Each number is 128 + 24 x the weight over its row's rms, rounded and kept within 0 to 255. Layers, rows and columns count from 0. The size above them is the row's rms in percent of the matrix's.

# layer 6 attention output, 128x256, rms 0.0633, rows 25-49, columns 0-127
size [ 93  98  93  94  85 110  86  92  97 106 103  99  97 107 119  90  98 102 107 106 103 104  97  91 103]
[[136 161  93  88 144 169 118  68 110 145 108 143 145 107 166 130 136 141 148  90 157  94 159 123 182 150  91 129 122 125 135 133 125  91 111 174 127 146 109  96 101 119 101 125 106 117 116 114 138 138 160 124 165 146 111 106 145 118  84 159 120 120  86  79 146 158 140  84 119 138 106 136 155  88 107 159 160 134 131 117 147 124 123 151  85 112 129 146 144  88 127 146 116 155 106 127 182 123 135 130 120  96 122 127 108 150 109 132 126 161 101 131 139 132 136 103  81 141 119 108 158 130 111 120 123 123 134 120]
 [119 151  76 116 140 157  93 157  95 154 132 124 126 143 157 120 177 125  79 136 128 133  83 157 154 168 108 113 150 116 129 149 110 102 105 157 191 130  87 107  91 108 135 144  88 125 140 136 101 110 155 126 127 125 158  98  85 150 112 117 124 163 127 182 135 129 107 121 111 144 154 107 171 135 131 165 140 157 127 126 140 100 167 159 140  97 117 120 121 157 129 121 124 111 121 138 125 123 119 111 120 154 147 171 143 112 145 139 131 188 130 150 140 140 144 115 151 139 119 156 165 150 112 122 131 112 122 100]
 [144 146 134 140 167 133 140 125  96 158 140 103 150 145 147 130 122 103 116 105 134 141 131 126 137 133 123 128  84 145 136 112  88 155 154 145 121 141 106  98 118 140  98  94  91 125 144 128 124 134 136 134 120 124 177  93 131 133 126 169 130 145 118 114 113 138 135  79 165  96 120 106 147 100 160 120 122 179 111 124 168 137 106  96  90 107 117  99 129 149 114 151 130 131 149 114 129 116 184 159 140  97 142  91 131  98 113 122 113 111 148 121 140 124 144 185 111 181 116 103 117 136 151 139 155 152 132 166]
 [137 183 115 107  99 153 116 140 147 141 100  72 157 132 144 144 152 145 120  97 117 132 120 101 176 121 167 113 156  67 149 117 108 110 137 123 150  83 115 116 116 105 109 159 138 134 152 153  91 106 130 113  87 138 120 144  98 161 122 154 116 111 170 157 127 137 163 143  98 128 104  80 143 100 124 125 121 127 116 143 104 147 143 118 154 121 121  95 123 116 149 128 127 112 124 132 130 130 116 101 112 118 132 155 160 139 137 120 168 136 131 110 149 139 139 167 171 126 109 138 125 111  92 120 139 116  75 145]
 [101 160 113 135 142  82 141 160 142 169 119 111 116 110  87 156 127 120 135 149 140 135 106 159  87 158 136 143 149 131 140 115  91 161 141  94 145  86 145 118 106 108 129 121 112 113 159 122 154 120 114 133  96  78 111 160 147  99 171  99 120 121 128 134 109 108 139 144 120 128 113 116 140 158 118 128 115 158 147 106 124 134 120 103 126 130 107 130 195 114 118 140 100 107 131 133 152 108 129 109 112 165 101 167  89 105 100 132 109 154 141 121 136 124 129 155 138 161 166 150 153 101 154 171  90  76 108 126]
 [154 169 152 110 151 106 109  88 119 154 141 134 123 110 107 127  88 138 118 102 146 104  93 137 123 102 102  88 137 131  95  82 123 153 138 132 112 157 120 170 174 114 109 120 132 163  97 142 132 146 136 124 163 158 146 131 100 113 116 150 123 146 115  91 105 165 140 119 107 123  88 170 140 122 160  89  99 124 120 117 107 103 106 159 130 151 114 120 120 142 147 131 197 105 146 108  73 146 170 137 128 167 115 145 144  87 135 110 138 132  83 131 128 136 100 143 117 100 131 140 141 135 146 162 120 114 103 179]
 [136 120 112  92 156 124 158 126 136  91 141 159 105 140 156  84  98 117 127 127 170 126 132 127 131 125 148 126 126 158 102  66 145 137 132 117 120 135 151 120 146 188 136 129 136 150 132 165 136 102 111 145 151 112 151 115 140 113 114 159 118 141 131 108 142 104 176 112 145 137 156 135 101 116 141 134 107 160 140 135 167 141  95 189 117 157 162  72 126 127 127 121 129 109 124 125 113 102 150 140 130 164 123 136 129 106 124 168 142 124 128 105 141 135  87 169 123 147 138 165 124 100 148 162 148 102 148 158]
 [ 94  97 143 183 171 159 123  98 125 104 130 133  90 101 139 182 135 133 106 157 187 178 164 120 146 166 105 132 140 164  80 139 132 148 143 118 102 119 182 102  90  96 130 121  94 108 116 104 124 130 118 122 139 143 168 114 148 175  78 136 143 126  90 129  81 148 180 127 103 131 144 139 144 166 110  99 110 102 131 125  96 150 143 108 104 143 129 107 135 117 151 119 142 117 143 119 121 138  94 129  96 156 133 102 128 106 155 125 158 117 145  90 106 127 109 110 130 139 121 120 119 152 129 131 146 107 124 139]
 [133 114 160 144 147 132 155 152 128  99 145  93 136 157 114 124 134 123 131 161 127 154 134 137 127 145 168 119 126 139 158 127 100 130 100 146  94 137 107 114 122 107 138 104 157 135 104 127 174 135 142 118 115 176 143 104 160 113 115 155 135 116 156 128 118 124 129 134 106 154  98 122 101  96 157 100 134 151 136 140 173 153 103 100 143 179 130 118 126 120 124 116 147 132 146 110 156 114 127 101 129 118 115 124 111 125 140 135 143 102 113  96  94 146 129 172 138 122 136 115 114 132 151 105 163 115 157 112]
 [147 152 126 142 122 108 113 135 141 113 114 122 131 163 127  72 106 121 125 100 106 129 167 135 102 120 166 120 135 168 163 129 106 132 149 109 143 110 110 127 161 138 151 126 140 112 140 158 120 125 136 159 109 147 145 191 141 113 151 131  97 156 154 139 139 130 161 106 105  98 109 176  95 135 159 119 152  96 127 123 130 162 104  80  78 132  98  95 159 102 122 128 131 162 146 121 119  84 167 111 112 133 109 104  96 118 106 144 122 125 163 102 121 118 141 126 125 125 155 136 133 160 110 178 106 162 150 168]
 [139 128 129 121 137 130 131 145 142 142 115 165 126 123 110 141 137 137 111 120  97 112 119 150 137 144 128 122 120 160 143 122 154 181 176 142 117 153  87 158 135 143 110  85 136 146 100 145 157 141 155 151 132 117 105 129 150 114 129 152 101 143 107  91  95 132 127 140 162 155 130  97 152 108  97 171 155 112 129 134  80 129 161 109 120 148 110 130 124 137 116 136 139 173 104 151 171 185 100 167 142  98 112 116 113 130 172 167 129 101 132 156 130 144 152  93  85 145 130 118 173 129 151 147 123 101 141 118]
 [150 164  97 119 112 126  86 149 137 119 145 106 134 116 150 124 100 129  91 100 118 134 156 116 181 137 112 126 147  78 143 114 133 108  89 100 109 103 106 110 179 129 153 156 171 132 164 175 123 143 143 126 121 108 132  98 113 163 112 161 119 134 144 152 115 116 123 144 122 100 136 108 137 134 142 105 146 150 117 104 133 160 153  89 147 153 122 115 143 106 144 178 148 123  87 123 133 112 142 125 119 135 121 148  95 108 108 113 145 133 167 158 122 132  97 164 111 136 109 138  81 147 100  96 140 105 127  98]
 [186 165 101 100 123 105 135 137 127 140 129 146 146 115 120 137 131 155 159 134 116 110 127 138  83 112  99 157 116  97 142 137 155 160 124 124 141 116 115 150 161 141 102 185 134 176 120 117 105  85 105 106 115 128 113 113 135 110 106 108 148 121 172 129 117 123 116 132 161 111 128 173 115 156  75 151 111 131 106 112 114 119 161 141 147 175 195 141  95 106 130 118  84  93 195  98 153  76 104 159 125  84 140 132  93 113 128  98 118  88 114 110 139 110  97 125 128 136 128 157 103 138 151 110 113 152 113  91]
 [142 145 150 117 118 112 144 119 115 170 133 153 128 153 139 143 126 139 156 105 126 117 109 136 126 159 155  93  90 147 116 134 107 107 161 157 144 137 103 117 163 149 123  87 123 114 110 123 133 111 104 137 113  95 152 165 142  75 118 156  96 107 109  99 141 148 163 143 113 112  76 117  92 143 150 147 150 114 126 122 118 111 129  96 156  99 143 112 141  95 179 116 193 172 163 138 125 143 179 113 142 129  90  73 115 132 125 136  51 137 142 164 112 164 127  85 126 128 115 119 122 150 114 125 101 132 158 149]
 [ 95 102 176 141 113 115 128 116 122 140 141 132 102 182  78  99 123 148 121 172 118 120 138 129 127 121 161 160 139 129 121 101 130 133 153 126 148  97 147 150 165 125 150 133 154 152  95 122 152 135 111 139 127 207 162 101 179 146 129 110 138 145 154 129 119 135 106 126 148 129 137 133 121  96 132 118 127 154 131 126 168  92 132 130 126 171 135 105 114 140 131 120 117 135 148 160 135 147  93 139 129 156 159 139 122 149 143 152 123 159 135 117 117 145 154 146 161  98 153 117 125 143 118 177 163  99 100 119]
 [132 134 109 193 115 142  99 123 118 129 153 139 111 127 125 127 116 143 134 124 155 150  88 144 145 130 114 121 168  95 110 134 148 115 102  99 112 125 149 151 153 104  95 181 109  76 153 119 104 103 141 120 100 174 129 128 112 124 113  94 140 110 116 100 154 165 107 118 121 132 133 134 132 152 131 120 132 139 142 139 162 132  96 130  97  80 139 147 110 126 149 139 119 107 110 109 133 178 149 135 120 144 153 104 140 151 125 110 143 177 124 124 134 124 141 131 120 132 124  96 129 131 122 151 102 134 149 169]
 [ 98 102 143 178 126 137 114 113 134 120 132 100 118 141  81 102 112 121 100 165 131 150 116 132 109 123 105 123 126  98 116 125 119 125 126 144 119 139 164 113 127 109 156 136 125 117 107 142 154 137 128 130 120 149 132 100 135 142 158 124 152 129 127 141  99 111  78 107 160 136 122 139 101 101 120 128  98 155 153 132 114 123 163  94  95 164 132 143 141 107 119 131 142 103 107 114 154  62 108 146 102 122 155  72 136 131 151 148 142 138 136  51  81 123 144 133 122 151 116 150  98 176 131  94 165 116 129 148]
 [133 113 111  69 163 113 139 150 135 148 142 150 134 123  81 137 137 140 158 146 155  90 114 165  98 112 132 103 174 109 135 107 146  96  93 115 154 104 133 141 136 127  88 172 129 123 175 127 102 118  94  87 113 115 145 142 122  72 138  85 170 124 139 167 124 101 148 146 115 122 138  89 158 144 142 155 101 102 149 129 120 126 141 132 160 125 126 146 129 132 141 146 103 135 148 101 130 130  92  93 140 121 134 147 132 174 130 110 117 131 121 132 106 102 131 121 130 110 133 121 135 125 121 119 140 123  95  92]
 [138 144 124 126 121 129 108 106 160 111 125 114 149  99 171 185 127 166 157 143 128 120 134  88 154 135 133 153 117 131 119 138 147 123 122 117 106 117 120 132 115 134 121 172 142 152 121 141  97 137 158 125 187 116  88 146 124 135 121 143 108 139 123 132 142  86 156 156 125 111 140 127 144 207 196 126 127  64 132  94  96 156 152 113 124 109  97 134 145 110 119 158 121 137  95 105 148 108  99 126 129 135  91 125  98 150 112 126 119 119 101 158 146  56 119 108 117 135 123 154 122 134  73 107 130 174 127  91]
 [135 120 136 122 120 113 168 107  92 136  91 169 110 121 111 125 107 118 145 149 152 154 118 199 129 140 122 143 115 142 106 141 119 179 156 166 148 140 157 108 141 175 113  94 116 132 113 112 125 150 122 133 126 115 142 169 130 106 119 157 122 133 124  44 127 133  94 115 128 117 142 113 157 133 117  97 147 173 105  82 137  88 152 146 115 139 139 127 135 110 124 145 151 127 108 125 165 158 151 164 136 123 148 128 117 134 117 104 147 144 121 146 119 140 128 125  87 186  96 116  95 119 139 125 130 117 141  95]
 [119 126 131 142 153 119 110 155 108 127 123 122 146 169 121  87 129  87 132 156 150 158 108 121  96 121 110 102 154 138 157 146  92 149 138  95 118 160 154 123 127 128 146 142 105 116 170 121 131 126 121 112  87 119 112 133 115 126 175 125 153 124 158 105 113 167  93 169  84 157 133 147 127 142 113  84 139 150  90 125 162 100 138 131 170 114 174 125 110 135 113 101 157 109 170 113  91 149 181 103 139 133 136 128 126 131 149  89  98 166 140 138  77 154 131 110 149 100 120 152  81 146 104 119 161 145 137 123]
 [117 170 134  93  92 114 152 111 128 140 115  94 175 140 115 148 113 136 172 169 116 129 156 126 148 133  88 126  79 100 136 112 130 147 159 126 112 176 120 120 111 143 128  50 116 135  77 169 168 106 138 124  94 121 154 115 171 131 154 140 120 120  96 144 107 123 120 132 166 122  57 144 152 127 132 167 152 136 103 161 141 125 156 144 123 138 122 116 104 146 144 118 130 109 122 129 147 134 138 139  78 145 105 143  90 107 125 152 117 108 120 106 164 153 138 117 117 103 140 109 146 100 119 126 128 140 115 106]
 [134  87 134 102 140 169 142 149 172 123 128  78 112 122 140  84  95  89 139  98  88 158 149 172 107 101 210 146 142 150 149 130 123 152 138 161 155 110 143 127 153 114 149 104 119 130 142 131 142 173  97 130 166 125 182 119 110 163 153 129 173 147 158 128 178 127 145 146  92 158 133 155 101 124 102  95  95 102 128 129  85 144 120 103 105 111 112 137 138 130  92 154  93 150  89 126 110  95 146  97 113 118 126 118 164 121 152 132 189 114 162  87 109 157 170 128 160 133 113 153 158 140 125 120 131 130 151 145]
 [155 143 117 125 107 160 150 117 130 157  78 102 124 161 134 161 152 149 125 142 125  94 134 180 125 127 142 127  90 125 135 173 121 170 138 165 157  94 103 108 129 120 113  95 128 133  80 106  99 123 119 160 118 128 155 156 143 103 113 119 150 117 107  93 132 107 114 148 162 131 154 130 130 136 145 131 104 133 109 152 123 106  98 119 142 139 116 172 106 147 124 158 159 154 144 118 109 143 177 123 143 101 118 185 130 128 167 130 186 164  75 170 135 121 130 107  94 137 142 119 143 177 123 110 112 126 159 118]
 [ 94 123 138  87 126 141 139 122  88 148 107 149 145 125 121 127 147 127 150 145 137 128 112  98 156 159 143 175 115 161 141 144 136 117 144 161 136 128 144 116 111 142 104 110 143  81 123  91 166 130 127 115 137 174 156 149 158 156 114 145 156  88  97 137 112 121 132 101 161 130 138  96 124  81  96 152 122  89 151 127 113 133 140 164 114 118 120 144 117 138 153 122  99 116  76 164 142 182  70 150 140 150 163  94 132 107  87 127 116  95 129 126 151 178  96 156 134 140 123 103 113  88 137 149 152 142 149 117]]